config.yaml
d_model: 768
norm_eps: 1e-06
positions: "rope"
rope_base: 500000.0
rope_fraction: 1.0
bias: "none"
parallel_block: true
init_std_down: 0.0
optimizer: "adamw"
lr: 0.000825
lr_mult_o: 0.845
lr_head: 0.0089
final_lr_fraction: 0.0
batch_tokens: 262144
steps: 4216
Each number is 128 + 24 x the weight over its row's rms, rounded and kept within 0 to 255. Layers, rows and columns count from 0. Numbers have three digits each. The size before them is the row's rms in percent of the matrix's.

# up: layer 5 MLP up, 2304x768, rms 0.0347, rows 1581-1594, columns 192-287
# down: layer 5 MLP down (transposed), 2304x768, rms 0.0295, rows 1581-1594, columns 192-287
up1581 105:124117159081123129095182129136131175109158098123091164119136127142105160112100112123146130181132117138099126113134150145111147130149085170113137145127146144123144129126127133095110074109130084146126120132137138159119136106132166134107099125107103067140118131133128146107123181111114121144
down1581 112:127153090136139130164178114097118156125124117132126102153138121087147150142131121171120106118162115131071134170114142124148142140129111123141142150146146146145107129160122126112105133101139092127118138154111144134127135113154158128156105101116109155150111114146129121121141131154113136156
up1582 102:102127106154129139103198100104126131132147061130096137110121056162109115099137114157149103122134161125112141114082145083152167177130124152124100160137158157115168130098127123151149099124147145158113133170111132146115167109130167134051103124127111112099116124077105122142157102165125143125
down1582 095:114123153113167140148104160125143171134140141121152101109143138100144122093170088128073135122105124142116099148075127144107106099130111171184192112130090138099107103164136153134105156165133116106162113095124151105110137119104132123157142149092116166111104098164165126141109129080095148114
up1583 101:093146087158116110089126110120118143115126063155175149177072151135127133153170160125164117142138065098173110076145101151117120114132162147128068147159137159118118129146144148111159135094087127124161104163133161153098129117139118140146090120107103124131165152129123108167143147141102095133
down1583 099:112128152119164106124130131152122082180113173141139165097108125102120118158122102109118131092126174120137111148153183130101093148140110126144153163100158109124074138156129115121114162133144138144141124156101115135129109164113138124100148167120130081136168129098106136140111094146158120150
up1584 101:080090117091168143133112164130132103151095133133103106118129074098152136131145161144120095089166157093124120155179144138101128161153133109122118100130126117125151114105159146161125074116146087141098127145087124106118090101137107062150139098136102149150188127137125088106113149146099118154
down1584 098:122110138144123135130129156172143124159144159134151135116103154158085164078124081103133184149138123171173115130147161114165109117121138087135168150157140057134125172159145121145130133111096154167145140091107100155145098093103139166104156136126155115122114148136119130142170121165126163110
up1585 099:162122110123155159146121124069099149111118153129122113143122145074099123108119181131094145189170092136128148113140162111110160121115111132131113135108093176143142151052084154112125095152135098152089098160150109168124107127104137106129133080156155114141138108119137130154093136130121125184
down1585 087:103100168143100125177148147065131122150149111093137091102112093088155099134156141164097081119111097177079114116118125125142118138170111134101146134121149108149113121167153126126103108090113116148117125140120114115080153120128093127150143111158141077152138160101139122111119079163110140127
up1586 101:117091144147100157103139120112126131090118136116147142131114128108156117158148110108130077156133141124155158067103085124152095119145105149126135109156127137101126140154152137169087105173106125103143083161088130134115162102154100098150131105166157165156162117124163132130165123133100168145
down1586 105:110127049115148176143119104086127142161157096133150067169160162124124118099125137090138121145101089123121127143106073098148156103090144117114151146130134160156132139102131129103121149121123144143106091122152129197103145131130130117118159126113108115120145146131125102137085113117127121105
up1587 100:116121118124115141098167110127129120114126159120155119140104137106149114150169150129137103094145152135137160115139104149149103114112139118116119109082117135050181109128126154168127130114135135127079063131116149153137163132139132163088120129121121070141123141125146194144141128100110100140
down1587 115:169115106140119140153142137163155160124169158135155128171104085096172111069171090152116127127131165112137177122088118124132107117163145077143169090093125118120142142122156111135143106095113122138111134125099159165117129142143135120150128118107100155103144095130092169154074124120119124096
up1588 097:098150146124155145132133111115098140161097101148128122090123174164149112118143137109091152172136120117126127130142148161115094120091127147096152143091169128154144144151136162178155073152122091172112095135157105149170138134099128135146149122177106133146141113117132112090148114100110112149
down1588 092:158107102117081120138138131164173107115128148163150136126106140087100121070098086149134131128138148131118154144149130127143141151151094120145111087111129103138134101117115126118110147151164107121134119149099095119097133137136096148144111125089141129120114134128138130165100143136066127129
up1589 106:088183143153112132137135112159097173123118126118131152127139123131131113105114105151145145091155144128125143130120162163090122123116141133153116109109125121141102079123108128110169165160117167095128119131115125148144161096124151102156142109097090141101175170122143117060123137105136104140
down1589 106:141152106138161126145123133105132100141102101133137134136152108129190111125102173108122151129126157094123117160170073095137093096156115157166142149105177124087180140138142138183104197124153119099105123095153124102150116119070144119140164163144132121144172114132145106125156148110129110160
up1590 086:125156143130115106129090074103127110105143109097141155114164107119115161170174152120124133160154119124142171136151132110164081093098141102143147146131140123155130139091102135136121154152149191151106122095129128148119148130149103158111147105136118110141129138140157130129158108156117104155
down1590 084:148136123141145129121108125125141139157078132105104099094113128142142081087118121161132107140143111168110139135110105136079093129092134146145165119112120133124137132168115116115115108149091136112143148148119134128111133129082132146129156121119140146092143174121113147105113168097115103097
up1591 099:106130145181123160157143155160107151148127143157161101145184080048134069134094131128137123168103138140127152142119126140142123098139111134090127114171174160086116096120146147168134158092134109085111149168115116129161113123134155128128102128153117151128122122098107138102142130151114152125
down1591 104:150129137115143128123151142094134102150124077096124123085122130152145111125088085112134100135145148139139109135148137146170158094112092099168131110112170154119112150152134188096148104163141141132166169135081120143109074102121141121135109145136113106092168135148125090116135165112139138092
up1592 100:105115129155128113142142126101122173120094122185140151186124159128115128117135083127173165102115117114138136122101167134104155103169123172145148147099125152149135135113128123111186106130095142114149084156132109131139150128121169168147120117113128155142139127114176115134162103122129138137
down1592 096:132106151125127149153121171128152167141163124111112133113172136112115113148142133155120066113127134134130167167088172124171182126156133097110174124101121146113155111112141080118129119104133119126117130146122117113116128165128107136089160119112155128136123124113151121136128135143153127140
up1593 107:093149147179140130115177100133145131101116108142121136133096136118118085109113110112152148134168087084115128093108138096108132132139091178138124104174142151101131144108105138081158113118144143112114146134104149123114097146158117141120138140110119139122101130126120129121104119139122123126
down1593 106:139133134114103107132109185097089158176106149143138147064157114087123125103107125134102100113133127129121144149155135133144123137092105104170125106138147101114104156122141138110105141129095128138115168146147122124144135093133132121101117134181143124122163147116113095127097093151145132154
up1594 096:128119164145143114075152139123179120105155141135120113105084154113124134100107081109125118151151097081125138080141172172140091131152152079147128093121100132094139125176121160192135127078139121151089147101077088113112151160116121141119188120140100117164126110112156152078075169121142128150
down1594 103:125150134114120128137118149145084092104155127106174119084150089132089118104108149153115110155132134137140167149131151156159148114129100150127136045111120157142111090087125125144150161111145116147165061097126120111142125129131126151097114093109172131139148124128099099138140143131136133141